Weights of a small GPT-style language model, trained from scratch on English Wikipedia.
Architecture: LayerNorm before each block, rotary positions, no biases in attention or MLP, untied embeddings, attention and MLP in parallel.
Each number is 200 + 20 x the weight over the matrix's rms, rounded and kept within 0 to 999. Layers, rows and columns count from 0.

# q: layer 4 attention query, 96x96, rms 0.0975, rows 37-73, columns 48-95
# k: layer 4 attention key, 96x96, rms 0.0928, rows 37-73, columns 48-95
# v: layer 4 attention value, 96x96, rms 0.0732, rows 32-63, columns 48-95
# o: layer 4 attention output (transposed), 96x96, rms 0.0788, rows 32-63, columns 48-95
q37,181,189,183,197,212,194,194,192,197,192,229,203,207,201,205,205,218,208,216,208,204,188,177,201,203,215,180,218,216,201,188,192,175,184,202,211,200,180,210,202,197,200,190,217,215,205,219,201
k37,186,186,212,198,185,187,176,194,200,211,210,206,179,195,207,174,195,213,218,207,182,202,187,193,203,209,185,168,221,202,207,237,197,204,210,182,180,200,186,198,170,219,221,220,197,190,193,195
q38,205,214,191,205,203,215,193,184,166,206,194,197,214,197,178,182,202,222,227,226,210,202,185,205,186,204,195,228,221,189,219,220,197,197,201,200,192,209,196,209,174,216,171,180,204,173,207,208
k38,189,202,218,190,195,190,199,198,186,218,232,184,193,197,163,174,207,211,194,176,220,192,194,208,208,179,182,208,188,199,198,197,200,187,200,197,222,208,232,177,208,199,193,224,188,161,226,189
q39,219,213,216,198,223,193,176,184,212,204,200,208,203,197,209,202,192,208,181,197,185,192,184,208,207,194,191,201,173,194,193,220,215,195,225,193,209,192,187,183,213,220,178,195,186,214,183,229
k39,197,223,160,204,197,194,196,226,193,192,216,198,190,208,210,200,222,187,227,207,180,191,214,214,197,220,200,196,218,196,219,184,218,230,200,181,201,212,184,197,199,205,179,189,204,211,196,199
q40,177,212,162,205,202,207,199,203,185,177,219,192,218,185,200,207,200,206,205,191,213,213,199,210,199,209,199,226,214,213,181,204,183,183,195,199,201,199,199,218,193,200,188,191,223,229,185,189
k40,221,203,247,201,194,189,216,188,187,217,191,205,209,201,172,210,181,210,185,196,240,206,217,201,194,169,171,207,179,201,232,195,187,158,207,217,191,194,168,192,191,201,171,221,191,193,208,179
q41,182,220,230,186,203,199,158,184,193,231,178,205,228,210,214,210,173,196,187,222,213,232,190,195,178,194,195,218,218,221,223,197,209,168,204,186,191,203,187,201,190,214,153,203,196,177,208,193
k41,204,194,180,191,194,212,224,208,180,224,216,207,201,213,197,189,213,214,204,203,227,208,197,204,222,174,212,222,211,201,213,185,194,176,194,180,202,219,200,198,199,213,195,183,218,194,211,202
q42,210,200,211,175,190,180,174,195,191,195,208,189,190,216,192,212,174,209,233,231,248,199,218,182,212,229,197,217,217,233,213,207,207,161,177,207,206,179,177,211,187,253,207,201,218,146,214,180
k42,190,226,190,210,193,223,236,192,211,239,190,191,208,214,196,174,182,209,202,201,243,214,214,198,212,173,178,217,205,189,204,197,172,181,225,215,219,216,211,209,179,206,205,187,191,188,214,197
q43,191,197,237,208,216,186,224,200,182,236,178,198,205,221,203,219,194,172,172,207,183,218,196,181,181,207,211,205,206,200,214,177,182,176,194,162,208,206,183,172,210,230,198,203,208,221,207,184
k43,178,201,181,176,188,219,208,211,246,192,204,189,208,192,231,212,205,199,179,186,167,224,197,208,234,188,213,196,213,194,210,222,182,208,226,208,172,189,201,228,203,163,227,164,230,222,208,151
q44,203,142,265,199,191,191,210,187,213,212,204,226,183,216,205,202,210,194,145,182,191,127,194,149,201,241,245,175,179,200,201,204,267,212,197,202,196,193,215,172,238,200,192,224,161,205,203,217
k44,223,174,211,186,202,196,173,192,206,169,185,194,199,210,218,222,202,176,228,206,166,191,237,190,179,235,223,204,187,204,203,224,229,218,188,175,206,200,186,189,231,179,208,202,205,223,195,194
q45,233,189,207,191,187,173,207,183,195,196,194,205,184,211,189,190,179,206,173,203,223,209,196,210,191,195,183,209,214,190,208,212,186,182,202,191,214,211,183,208,192,234,214,195,197,194,199,194
k45,222,212,265,203,190,204,213,185,177,177,193,210,193,223,175,174,176,216,161,241,224,188,215,237,193,157,156,192,184,229,192,196,207,176,220,193,226,215,179,208,163,175,159,209,178,165,210,187
q46,198,221,191,222,246,191,195,208,198,237,202,206,215,218,238,224,195,198,196,212,180,218,193,192,245,191,187,221,193,217,203,190,196,214,207,183,183,193,200,177,193,180,205,192,223,212,234,193
k46,220,191,183,199,226,188,175,160,235,203,204,205,200,211,227,234,202,178,168,186,195,221,208,194,187,199,224,236,204,227,204,210,229,194,193,179,210,180,215,204,202,207,207,208,213,193,202,218
q47,215,206,234,188,181,178,204,189,223,201,193,202,189,212,184,154,194,177,196,203,193,213,206,204,193,182,210,194,195,199,209,181,216,163,237,193,204,207,163,234,193,199,205,213,156,184,180,180
k47,206,222,217,180,220,205,192,206,185,211,184,201,155,219,194,165,225,198,216,194,215,194,184,223,235,202,195,211,209,215,219,185,183,214,212,211,208,201,170,183,184,204,200,223,214,211,226,192
q48,204,226,191,211,192,206,221,191,185,200,226,201,172,216,205,191,202,192,236,200,195,171,197,201,181,185,190,177,187,210,178,197,213,207,201,170,183,198,185,193,191,181,191,213,206,205,172,209
k48,214,237,179,227,150,217,215,211,197,189,199,196,198,197,223,195,176,199,212,227,200,159,218,184,205,190,195,210,245,181,206,228,203,197,183,212,185,222,193,173,197,201,175,198,195,206,183,228
q49,240,192,211,222,221,183,205,193,183,211,214,187,197,187,205,204,195,193,216,212,225,165,201,188,227,180,209,201,216,226,177,188,187,179,194,200,217,203,207,194,195,223,197,193,200,209,228,196
k49,240,224,202,209,217,164,187,179,208,216,213,205,243,187,198,222,191,210,194,185,225,200,221,181,227,190,194,199,207,202,247,197,174,195,205,184,183,199,169,212,202,214,161,206,151,210,193,217
q50,224,201,221,183,179,178,231,203,219,203,215,187,182,215,213,178,211,201,192,196,167,197,192,191,162,181,205,178,185,241,184,189,169,198,194,193,205,209,226,188,213,220,207,214,220,225,189,152
k50,215,193,213,200,195,165,186,221,173,212,194,170,184,163,191,209,207,199,176,212,193,208,202,210,186,216,186,215,210,221,225,169,201,184,192,190,159,212,166,209,200,196,225,188,232,222,198,178
q51,204,214,193,223,187,200,181,186,201,171,204,197,201,235,182,194,172,203,206,158,203,214,187,203,222,184,197,175,192,200,189,180,209,214,212,188,212,181,205,206,223,157,201,200,180,226,181,214
k51,236,224,198,175,220,204,190,177,212,180,159,179,191,207,191,199,190,175,213,188,203,206,194,218,195,162,200,191,172,201,204,180,193,200,228,202,210,240,214,180,217,225,200,208,215,206,190,210
q52,198,179,199,196,214,183,220,204,168,226,208,219,190,192,193,194,206,200,203,187,219,225,240,205,213,214,191,222,207,181,235,190,173,176,193,174,207,215,239,212,181,188,197,213,164,196,201,209
k52,198,197,205,213,178,176,220,189,185,220,211,205,209,215,213,190,210,230,178,206,244,221,223,210,189,203,187,159,201,209,184,197,215,239,216,189,204,163,198,207,185,233,212,218,206,197,214,224
q53,203,193,213,171,204,223,184,191,226,168,207,167,208,197,223,205,220,196,160,183,205,199,223,215,189,196,210,200,183,199,220,217,221,222,222,200,179,198,212,224,181,211,199,199,199,179,176,219
k53,187,207,195,207,224,242,181,193,196,211,204,188,196,210,206,200,208,200,226,217,191,219,237,209,209,202,179,187,198,191,167,218,188,209,172,195,209,201,229,216,198,179,218,211,223,174,177,181
q54,197,203,213,228,185,177,229,168,175,171,184,227,190,217,185,196,191,204,176,205,198,221,205,217,207,177,185,191,200,183,182,203,149,208,215,189,221,244,203,186,199,182,182,195,183,175,207,209
k54,223,216,208,196,149,175,217,187,175,194,177,232,181,231,208,183,186,216,188,177,197,229,181,220,185,192,153,218,226,186,216,179,205,226,222,185,210,228,180,166,172,221,206,195,178,148,189,235
q55,204,208,186,171,212,196,210,217,183,211,185,172,226,207,203,181,209,201,146,196,205,211,193,192,168,197,207,217,214,204,190,187,205,201,200,188,190,169,180,181,234,210,184,184,151,198,204,213
k55,224,183,189,200,188,195,218,218,191,201,192,165,197,250,220,206,199,211,222,206,179,224,196,232,178,188,200,202,203,227,156,161,205,172,190,191,182,208,224,171,238,194,197,226,198,242,206,207
q56,204,192,222,232,189,211,199,184,201,224,230,214,218,232,199,215,183,201,168,227,167,220,214,211,199,167,185,183,183,195,220,206,198,215,213,173,216,197,194,211,170,183,183,194,196,226,180,215
k56,227,207,219,209,197,216,213,193,199,211,215,240,185,221,190,207,215,195,153,213,188,209,199,213,178,201,191,206,158,201,197,197,195,225,201,182,208,232,194,179,158,203,219,214,244,157,184,192
q57,193,190,173,177,194,192,200,186,186,218,178,197,203,238,228,196,195,204,171,221,182,187,227,162,185,246,212,232,242,204,206,177,256,206,181,174,195,193,207,198,222,199,215,204,207,179,200,206
k57,199,219,196,191,227,206,170,188,210,163,198,167,204,231,213,244,199,214,169,237,177,201,225,196,208,229,226,208,196,208,174,183,223,199,202,215,182,167,207,209,231,166,216,184,221,222,222,175
q58,198,244,220,218,220,206,215,187,198,176,206,207,215,193,188,209,194,205,206,191,224,201,196,192,182,174,207,191,187,226,224,205,183,194,221,181,198,215,230,207,171,236,181,207,203,173,193,192
k58,220,172,191,190,179,184,201,186,197,222,205,217,201,199,202,182,203,205,176,188,221,199,230,219,204,213,167,172,239,181,219,221,205,207,191,198,221,250,211,221,195,204,225,211,186,162,211,190
q59,219,220,218,189,187,198,172,203,202,207,183,206,174,184,212,203,206,214,230,209,222,163,192,201,189,211,196,204,217,182,191,202,244,189,196,210,197,184,199,202,210,195,197,189,206,179,200,212
k59,204,196,200,180,237,213,199,181,204,185,204,178,222,181,202,203,199,205,224,187,182,178,216,174,199,201,194,216,203,215,236,215,192,223,194,193,207,186,189,215,208,201,174,195,188,226,192,178
q60,227,214,180,220,207,190,202,197,184,232,199,211,206,205,181,206,199,196,202,233,235,162,202,175,204,211,195,219,219,208,238,224,198,190,201,172,207,227,195,192,203,226,186,201,205,163,199,203
k60,215,196,196,216,191,184,185,194,224,195,205,223,222,200,234,185,193,212,198,211,193,167,198,198,205,206,203,194,203,193,195,205,223,219,220,251,201,217,179,195,202,235,191,214,167,186,196,186
q61,237,198,186,217,189,183,195,186,200,208,192,201,192,233,200,254,168,193,199,214,177,202,211,167,203,206,198,183,192,218,226,206,201,182,182,194,182,208,193,157,203,211,214,221,208,183,226,203
k61,189,192,195,205,189,221,168,210,223,210,202,184,202,207,201,214,180,176,149,162,177,203,209,197,198,202,206,185,205,202,208,178,218,208,199,207,221,185,194,154,217,189,232,204,199,137,219,207
q62,195,212,216,198,184,210,248,250,217,204,206,188,183,180,151,192,211,240,225,182,183,216,178,213,200,217,216,186,170,195,187,212,185,203,193,211,184,202,195,196,208,195,183,232,216,242,190,172
k62,182,168,196,160,154,191,216,199,204,202,196,167,178,190,184,186,196,177,215,172,209,196,183,236,191,256,214,198,191,226,203,215,211,182,182,149,214,200,186,219,189,203,185,161,198,241,181,204
q63,207,209,198,199,201,194,246,177,211,182,193,190,187,186,181,173,212,198,203,190,204,217,186,199,184,189,202,240,178,202,205,203,153,203,231,235,203,205,187,202,192,245,214,197,197,192,180,180
k63,202,201,192,216,172,192,192,212,212,217,189,193,187,201,206,171,195,209,204,186,209,208,192,227,220,198,181,237,206,200,208,186,185,185,213,218,193,241,168,216,201,222,216,199,191,198,205,208
v32,214,192,204,215,214,194,197,232,211,176,202,174,202,156,165,204,203,205,217,201,196,205,172,216,197,205,209,205,232,216,198,221,197,208,200,193,220,159,193,182,203,195,199,197,193,193,190,195
o32,200,189,192,219,144,186,204,210,203,236,197,218,197,187,211,199,209,215,192,205,195,205,229,174,191,194,206,201,164,185,197,237,177,182,206,199,190,214,232,198,207,189,186,203,186,194,211,198
v33,160,196,181,205,196,200,194,183,212,218,204,213,197,219,184,155,231,198,197,223,201,195,187,189,178,197,197,181,237,216,178,152,206,226,193,195,231,165,197,186,210,209,219,228,215,198,190,211
o33,213,190,226,174,193,202,170,191,231,216,203,183,205,177,211,216,182,185,190,164,208,102,235,167,224,209,201,207,185,204,204,190,208,223,188,207,188,210,260,229,177,211,207,203,220,204,226,209
v34,203,170,181,176,201,187,223,226,164,204,240,185,177,248,228,173,253,205,206,195,196,212,197,210,203,218,199,214,212,197,182,200,200,198,212,170,210,196,200,191,197,200,261,208,230,224,193,209
o34,241,179,189,168,185,195,178,165,242,216,188,212,189,197,188,179,177,189,194,221,214,162,200,170,190,180,186,201,203,210,192,204,212,195,199,205,189,205,237,240,230,226,218,197,191,192,225,188
v35,222,206,187,211,225,186,225,201,209,172,204,159,200,189,185,238,201,189,177,184,201,192,197,218,158,213,200,218,190,175,224,158,204,194,228,212,193,184,165,211,188,205,235,178,161,223,190,205
o35,193,185,173,195,188,220,178,188,209,221,213,228,215,207,231,177,220,206,198,228,183,233,207,180,172,196,199,175,198,199,249,204,183,190,188,211,216,195,244,205,210,178,178,215,205,169,225,186
v36,216,209,175,204,197,196,219,175,208,190,232,225,206,206,199,190,221,221,218,207,197,200,181,219,212,208,187,196,221,184,224,199,208,201,169,238,182,217,175,193,184,171,227,211,202,190,190,241
o36,198,180,210,221,179,213,176,173,160,200,212,210,236,205,208,213,196,197,203,244,233,174,195,180,209,186,214,200,198,208,236,188,207,150,190,180,198,204,197,215,192,188,203,212,180,196,213,183
v37,227,177,196,226,206,193,220,198,168,180,227,209,200,145,181,256,167,189,209,205,188,199,178,192,176,208,191,212,186,235,224,206,196,192,208,197,210,185,171,234,183,204,170,180,179,228,204,260
o37,144,217,172,201,169,192,191,192,211,196,157,193,205,219,203,202,235,203,207,192,197,253,170,178,193,210,218,206,215,195,220,210,201,187,187,220,181,206,226,191,175,179,172,210,237,168,181,187
v38,143,225,223,205,185,190,196,233,197,210,159,199,230,161,201,200,184,209,176,213,218,197,196,196,236,194,210,210,189,181,210,217,201,204,198,196,217,220,191,186,189,184,191,186,172,235,172,166
o38,206,174,208,222,210,203,184,214,185,208,214,206,178,179,177,175,193,227,156,143,194,173,193,204,194,214,184,185,226,203,202,190,219,219,233,190,199,211,235,199,188,224,187,194,187,181,202,215
v39,163,209,202,200,204,186,222,175,184,191,205,226,194,197,189,185,220,210,177,213,184,201,218,210,191,210,211,177,239,168,246,203,197,209,180,182,205,237,252,206,180,196,208,216,201,246,223,193
o39,222,180,197,205,186,182,210,222,190,182,208,184,188,236,189,203,205,190,229,217,207,140,190,166,172,198,230,195,195,187,185,200,251,158,198,221,212,168,162,206,227,222,197,208,199,191,208,172
v40,234,200,203,205,194,188,208,215,209,227,233,237,179,197,198,190,154,216,210,170,207,198,226,195,222,211,213,207,183,187,217,184,209,216,186,174,194,204,187,208,180,215,198,218,191,219,176,189
o40,170,192,192,181,215,212,188,193,191,188,199,206,210,180,222,194,213,186,192,212,205,180,202,187,189,203,197,216,249,171,204,202,223,192,195,233,225,199,214,214,221,212,184,201,198,187,225,194
v41,206,204,222,205,219,166,201,216,210,180,169,256,221,199,206,215,168,173,173,214,204,195,192,187,187,208,197,185,202,189,207,191,192,192,194,220,200,193,186,193,183,187,168,205,210,226,195,190
o41,187,207,158,222,207,189,181,215,192,208,192,190,209,184,203,195,243,196,170,193,211,207,199,224,211,251,206,203,212,172,187,190,163,195,253,189,204,188,213,215,206,189,195,200,190,198,197,243
v42,228,200,220,157,207,201,194,183,201,188,236,194,205,207,194,168,224,156,207,191,193,201,197,196,190,173,211,195,196,202,221,175,188,190,215,202,208,206,233,206,211,183,172,193,192,205,204,222
o42,191,194,135,194,198,208,207,181,181,185,184,202,203,227,224,231,186,215,212,246,190,235,194,173,186,202,206,195,187,217,183,205,229,217,181,202,172,178,200,173,188,213,191,204,210,212,180,210
v43,194,213,231,184,198,212,182,202,214,179,221,199,217,256,220,209,179,208,173,201,199,191,243,191,193,179,191,229,199,196,188,210,203,193,227,215,193,223,212,204,199,161,157,209,176,175,212,170
o43,201,173,158,171,229,221,196,218,203,237,210,206,198,168,197,189,223,204,203,179,163,253,198,233,196,212,224,189,175,224,209,196,218,190,194,196,187,183,211,198,189,202,174,226,177,240,200,189
v44,214,201,182,225,206,217,201,221,213,203,196,254,179,196,206,197,208,215,196,188,224,195,181,212,184,196,185,219,182,185,226,208,203,188,224,184,204,207,187,202,201,165,157,208,158,223,195,224
o44,188,209,168,192,191,195,189,194,176,206,181,196,222,209,182,195,212,197,204,227,193,209,201,196,211,204,209,203,225,202,212,185,207,190,170,175,202,198,217,225,183,208,205,182,204,186,190,187
v45,212,221,188,171,186,188,186,225,177,224,199,212,173,197,212,196,207,195,192,209,222,191,192,198,186,200,205,181,181,209,187,221,201,211,176,188,208,182,167,207,195,181,196,202,211,235,204,182
o45,186,200,215,221,220,190,150,193,185,202,220,205,195,185,204,180,193,230,211,197,220,196,227,206,202,198,174,240,216,225,222,200,217,208,209,230,208,211,207,192,214,199,206,195,162,183,221,231
v46,174,186,200,163,224,198,227,200,226,184,194,194,197,199,202,223,206,211,214,178,181,206,152,198,213,201,205,181,218,222,210,180,193,185,212,203,214,171,195,205,196,175,210,207,196,181,212,226
o46,183,190,193,220,187,190,236,224,203,237,208,192,181,202,210,184,215,188,169,226,216,201,201,194,181,193,205,216,181,165,206,210,208,199,197,220,186,219,203,225,214,229,183,202,228,197,189,200
v47,191,214,204,168,197,195,194,200,235,228,165,202,214,209,202,189,181,223,206,196,195,200,186,206,197,217,170,195,166,245,227,189,213,196,195,193,194,211,232,164,200,227,149,195,201,201,212,183
o47,212,220,171,200,215,201,169,198,181,202,204,214,207,178,213,212,223,196,177,203,191,242,196,217,233,181,192,217,168,209,202,181,245,228,203,210,223,165,213,201,217,199,186,200,203,228,206,218
v48,169,200,193,186,169,143,201,217,181,229,218,225,174,165,182,158,186,218,194,199,208,187,204,198,241,202,201,169,215,203,194,161,194,195,178,187,205,210,191,188,193,224,157,216,200,187,219,202
o48,192,219,247,194,238,202,198,198,199,213,198,188,188,188,193,201,203,198,179,200,227,120,212,213,237,223,203,236,225,177,193,218,252,201,201,228,204,200,181,207,184,210,196,203,209,191,198,170
v49,192,202,230,225,210,214,196,207,205,209,189,161,212,180,205,191,178,199,215,197,208,200,187,187,214,211,188,195,217,208,206,220,196,200,162,211,213,201,196,211,200,206,187,211,251,196,142,191
o49,193,214,210,205,176,195,220,229,182,187,153,213,206,188,184,199,211,231,225,187,199,175,189,214,181,189,208,182,200,195,172,187,177,180,209,179,189,207,201,160,215,198,203,193,180,203,215,252
v50,204,218,177,187,193,216,209,195,191,224,213,202,201,224,147,185,241,184,194,190,200,207,196,198,198,211,207,176,191,210,201,183,199,223,181,137,209,215,209,195,211,190,200,223,200,199,188,229
o50,204,200,165,191,205,192,166,221,179,210,212,189,196,191,190,187,186,214,200,174,188,139,204,160,206,241,198,217,225,207,198,223,167,183,190,225,227,203,187,224,213,193,212,185,193,194,216,191
v51,234,231,201,188,211,204,192,172,189,208,226,232,213,210,207,220,196,191,197,212,212,208,203,192,166,204,182,176,211,211,234,209,214,204,185,150,211,198,204,191,202,185,202,229,188,150,181,255
o51,184,180,184,207,161,197,214,209,204,186,181,183,225,210,203,173,211,194,258,214,199,178,210,196,220,232,234,215,211,209,226,200,231,160,172,214,166,167,171,234,180,218,171,193,207,200,191,186
v52,168,190,215,180,199,192,211,212,197,180,192,193,197,188,189,190,201,193,181,185,186,210,185,184,227,207,224,216,190,216,189,205,196,209,193,235,191,210,186,206,200,211,197,204,224,190,224,196
o52,198,221,200,216,225,182,213,194,209,193,225,200,190,181,197,195,189,203,160,183,195,168,200,205,166,169,165,185,230,203,205,199,182,183,222,213,228,191,207,200,217,192,213,203,212,205,199,214
v53,204,209,182,173,183,219,207,238,208,209,203,152,218,205,221,178,225,215,194,151,197,194,150,212,154,224,203,215,191,216,207,192,200,186,218,217,201,192,188,205,174,244,207,204,207,219,216,204
o53,211,210,228,202,202,183,191,195,200,236,184,166,200,202,211,174,189,187,161,189,163,164,226,223,205,191,178,178,232,183,237,195,199,214,195,204,213,189,211,191,228,187,198,208,210,165,197,195
v54,221,172,166,137,204,246,204,200,178,230,209,192,189,202,181,211,202,169,215,188,184,184,171,213,188,197,204,194,192,189,225,190,199,187,179,193,206,239,200,189,210,211,202,158,180,166,209,201
o54,192,176,185,225,240,164,196,192,199,213,185,183,222,252,226,195,196,203,220,205,169,181,232,199,197,196,224,221,192,195,185,228,178,229,188,179,216,196,175,215,197,197,192,182,208,200,166,166
v55,191,207,222,228,198,175,184,185,185,212,205,168,187,186,232,231,188,203,179,215,215,198,182,195,213,184,223,211,225,213,191,198,211,187,170,186,223,209,176,210,220,169,169,215,205,218,208,194
o55,196,192,246,174,205,184,200,226,209,199,198,190,197,191,183,206,181,215,198,202,199,171,238,235,186,201,198,145,164,215,216,204,270,202,207,200,164,208,202,219,182,209,223,210,201,167,196,214
v56,196,184,206,226,211,192,225,164,231,201,151,180,205,237,181,192,193,191,210,201,172,200,150,208,204,200,213,217,231,215,219,183,203,179,200,184,199,179,193,229,186,211,204,203,238,223,198,198
o56,198,201,187,224,199,183,204,219,200,202,181,192,204,170,187,206,226,195,210,210,203,198,211,172,196,195,182,164,188,155,234,200,213,216,194,210,169,184,231,239,234,187,223,178,216,195,208,202
v57,201,210,202,196,187,185,197,198,198,213,190,225,198,203,219,205,197,162,211,194,214,209,213,199,234,196,211,226,210,190,194,237,209,198,213,205,205,204,231,219,217,208,219,171,144,209,181,204
o57,203,138,185,172,169,201,204,179,194,200,234,195,183,194,191,216,197,209,180,234,214,214,235,184,199,195,212,187,162,215,180,179,216,199,179,213,183,203,175,212,184,209,201,191,212,192,193,193
v58,161,223,198,150,200,207,193,235,229,227,203,215,200,219,230,204,193,212,208,225,186,196,183,207,197,200,178,177,185,224,173,183,197,180,198,223,220,183,201,194,201,171,226,190,231,215,175,177
o58,235,188,217,215,203,194,220,193,185,236,181,187,171,183,210,171,209,204,214,191,208,195,229,243,214,182,224,203,167,213,207,199,242,242,224,193,179,206,214,209,222,233,195,207,203,193,211,197
v59,197,201,205,219,194,202,229,201,181,192,230,178,198,210,208,232,178,165,225,202,167,207,202,190,214,177,202,200,218,223,154,215,188,187,212,198,184,196,162,217,202,189,194,182,203,219,189,203
o59,179,177,192,177,194,231,188,188,205,184,169,206,212,205,197,176,234,244,228,184,217,263,183,193,186,190,210,191,184,199,225,197,185,206,212,212,193,230,221,184,203,213,191,214,204,192,186,199
v60,219,180,170,165,194,190,200,220,213,213,191,216,205,208,179,223,179,148,187,169,201,204,207,178,208,210,206,194,212,222,240,203,193,217,195,207,199,219,190,195,178,197,191,188,207,189,227,208
o60,152,160,229,232,208,166,205,199,181,229,215,153,191,217,219,201,206,203,187,197,198,149,203,221,224,229,197,208,214,168,180,207,172,169,199,214,190,198,208,230,225,203,196,177,176,190,168,208
v61,196,222,210,160,173,187,189,259,191,222,223,212,206,220,218,189,215,262,196,160,200,196,183,181,246,186,191,194,176,215,195,230,195,208,180,224,187,198,186,198,203,169,209,184,156,203,198,174
o61,172,202,191,197,226,224,178,182,188,223,229,192,237,189,172,180,168,217,144,198,172,223,233,220,214,228,214,213,209,214,178,193,208,223,221,191,199,233,220,189,219,188,171,217,208,209,201,228
v62,168,179,203,265,197,215,217,188,217,169,244,220,213,186,171,201,241,192,183,179,210,214,182,202,194,190,202,181,189,174,191,212,187,215,170,224,202,208,237,198,185,195,220,235,179,186,212,223
o62,222,221,173,221,204,189,236,201,167,204,166,193,211,203,203,219,203,222,179,226,185,147,177,164,178,206,190,187,202,215,194,175,184,160,194,191,240,194,172,163,222,205,198,199,225,183,216,184
v63,171,182,205,223,206,192,222,185,227,192,170,206,209,185,209,218,167,196,203,221,187,200,191,214,199,214,205,175,213,226,211,177,213,198,209,201,187,190,207,194,186,210,144,223,209,192,167,204
o63,210,223,253,199,216,193,209,234,202,200,166,186,219,186,215,207,226,180,188,192,203,198,187,190,210,201,215,171,209,168,210,194,219,211,212,192,193,192,183,224,193,217,211,178,214,160,207,177
q64,201,208,199,204,194,199,191,187,205,201,199,199,196,206,197,200,202,202,203,197,194,201,203,200,211,199,215,199,172,215,199,213,197,192,210,199,206,199,196,200,203,194,193,194,195,209,202,198
k64,193,206,197,197,184,196,199,210,198,184,189,202,209,184,204,190,190,209,211,208,203,192,195,186,194,197,199,200,208,189,202,207,197,203,206,188,186,204,202,198,199,199,202,197,201,178,216,190
q65,197,192,204,195,193,195,218,195,197,203,203,206,185,210,215,201,196,203,212,213,208,186,197,191,200,197,182,201,218,201,194,187,202,202,195,208,188,202,202,205,183,195,206,211,203,190,200,206
k65,197,209,216,205,187,191,209,186,196,203,187,206,211,206,207,204,185,210,213,200,187,197,197,202,211,201,203,212,187,189,201,199,197,186,189,190,182,196,207,190,216,217,215,178,205,200,216,205
q66,202,198,198,197,207,192,221,214,194,201,197,220,210,201,202,192,200,201,205,204,204,186,206,202,196,188,177,200,222,216,176,174,214,191,179,198,195,201,201,203,197,190,206,202,208,185,209,209
k66,198,202,200,197,197,210,193,205,203,197,194,192,199,216,199,222,209,195,184,193,188,206,204,212,197,208,197,206,194,189,203,196,203,191,196,186,200,192,191,188,201,201,206,202,212,227,182,209
q67,192,190,193,192,203,210,194,205,194,201,201,198,200,198,213,199,190,199,194,198,204,195,193,202,186,207,179,204,227,185,196,184,204,195,177,207,191,198,214,195,202,206,204,219,219,188,210,207
k67,198,194,191,180,209,181,196,206,214,214,188,214,188,206,182,189,239,189,191,191,206,199,201,207,197,206,196,187,197,227,204,189,208,215,212,223,218,190,173,214,195,193,161,224,215,194,178,199
q68,187,193,192,195,194,223,206,180,195,214,197,201,203,205,205,205,208,199,195,207,200,199,202,197,201,198,201,199,189,190,206,218,197,208,209,206,214,207,205,200,201,197,189,208,199,212,203,200
k68,194,194,202,185,197,189,201,203,198,201,198,196,195,187,184,190,193,204,214,199,212,182,221,199,213,186,186,195,212,217,200,201,192,197,202,200,205,190,187,198,196,196,206,204,191,187,221,189
q69,214,212,206,220,193,189,194,175,208,194,206,184,186,215,193,204,220,200,211,202,199,207,221,202,214,202,230,186,158,201,220,226,202,215,210,194,207,202,192,215,202,189,203,178,180,222,190,190
k69,186,204,200,199,189,211,186,189,201,191,212,186,209,177,215,196,175,201,207,206,186,198,200,200,205,185,197,214,205,169,206,211,200,193,182,186,183,207,209,196,203,225,230,179,176,191,191,184
q70,204,190,204,180,200,205,203,208,199,217,204,216,201,191,205,191,185,199,190,187,208,192,195,193,184,200,195,200,218,204,182,203,217,199,185,191,201,199,213,196,202,205,191,204,220,200,206,201
k70,220,208,193,180,185,191,183,215,201,191,202,206,201,212,199,200,220,185,200,199,206,204,218,190,202,195,208,194,207,212,198,183,223,201,195,200,213,193,185,200,189,185,197,213,219,181,215,211
q71,196,196,180,204,180,215,200,182,221,196,185,214,182,201,197,209,226,215,194,208,197,182,218,209,217,193,214,177,166,181,207,221,206,222,220,201,213,203,214,190,211,171,187,207,194,208,198,210
k71,189,197,227,202,190,214,176,199,197,202,206,176,219,166,227,200,170,198,242,188,194,195,194,201,198,202,202,205,212,184,200,217,205,204,199,219,175,222,221,211,216,225,219,183,187,210,196,183
q72,204,203,202,204,204,209,194,209,219,202,191,217,190,179,203,205,202,200,186,187,197,186,194,201,199,191,221,175,180,206,200,203,215,214,205,205,192,201,213,197,216,203,200,210,206,220,202,210
k72,219,204,193,201,183,204,168,211,201,175,191,192,223,204,227,223,188,189,226,185,180,182,202,197,194,210,221,199,186,190,187,198,220,228,201,207,181,205,185,195,220,196,216,199,209,202,197,188
q73,179,217,191,216,193,222,206,185,224,171,188,192,185,199,180,209,220,217,199,200,192,196,206,208,210,200,219,179,172,175,212,205,182,223,233,228,206,223,208,195,203,207,198,209,199,201,191,215
k73,187,214,217,220,192,225,204,189,201,208,216,195,210,169,217,212,187,193,213,195,182,191,196,199,192,198,187,201,210,192,202,221,173,210,213,206,186,195,208,203,213,222,200,191,197,223,188,193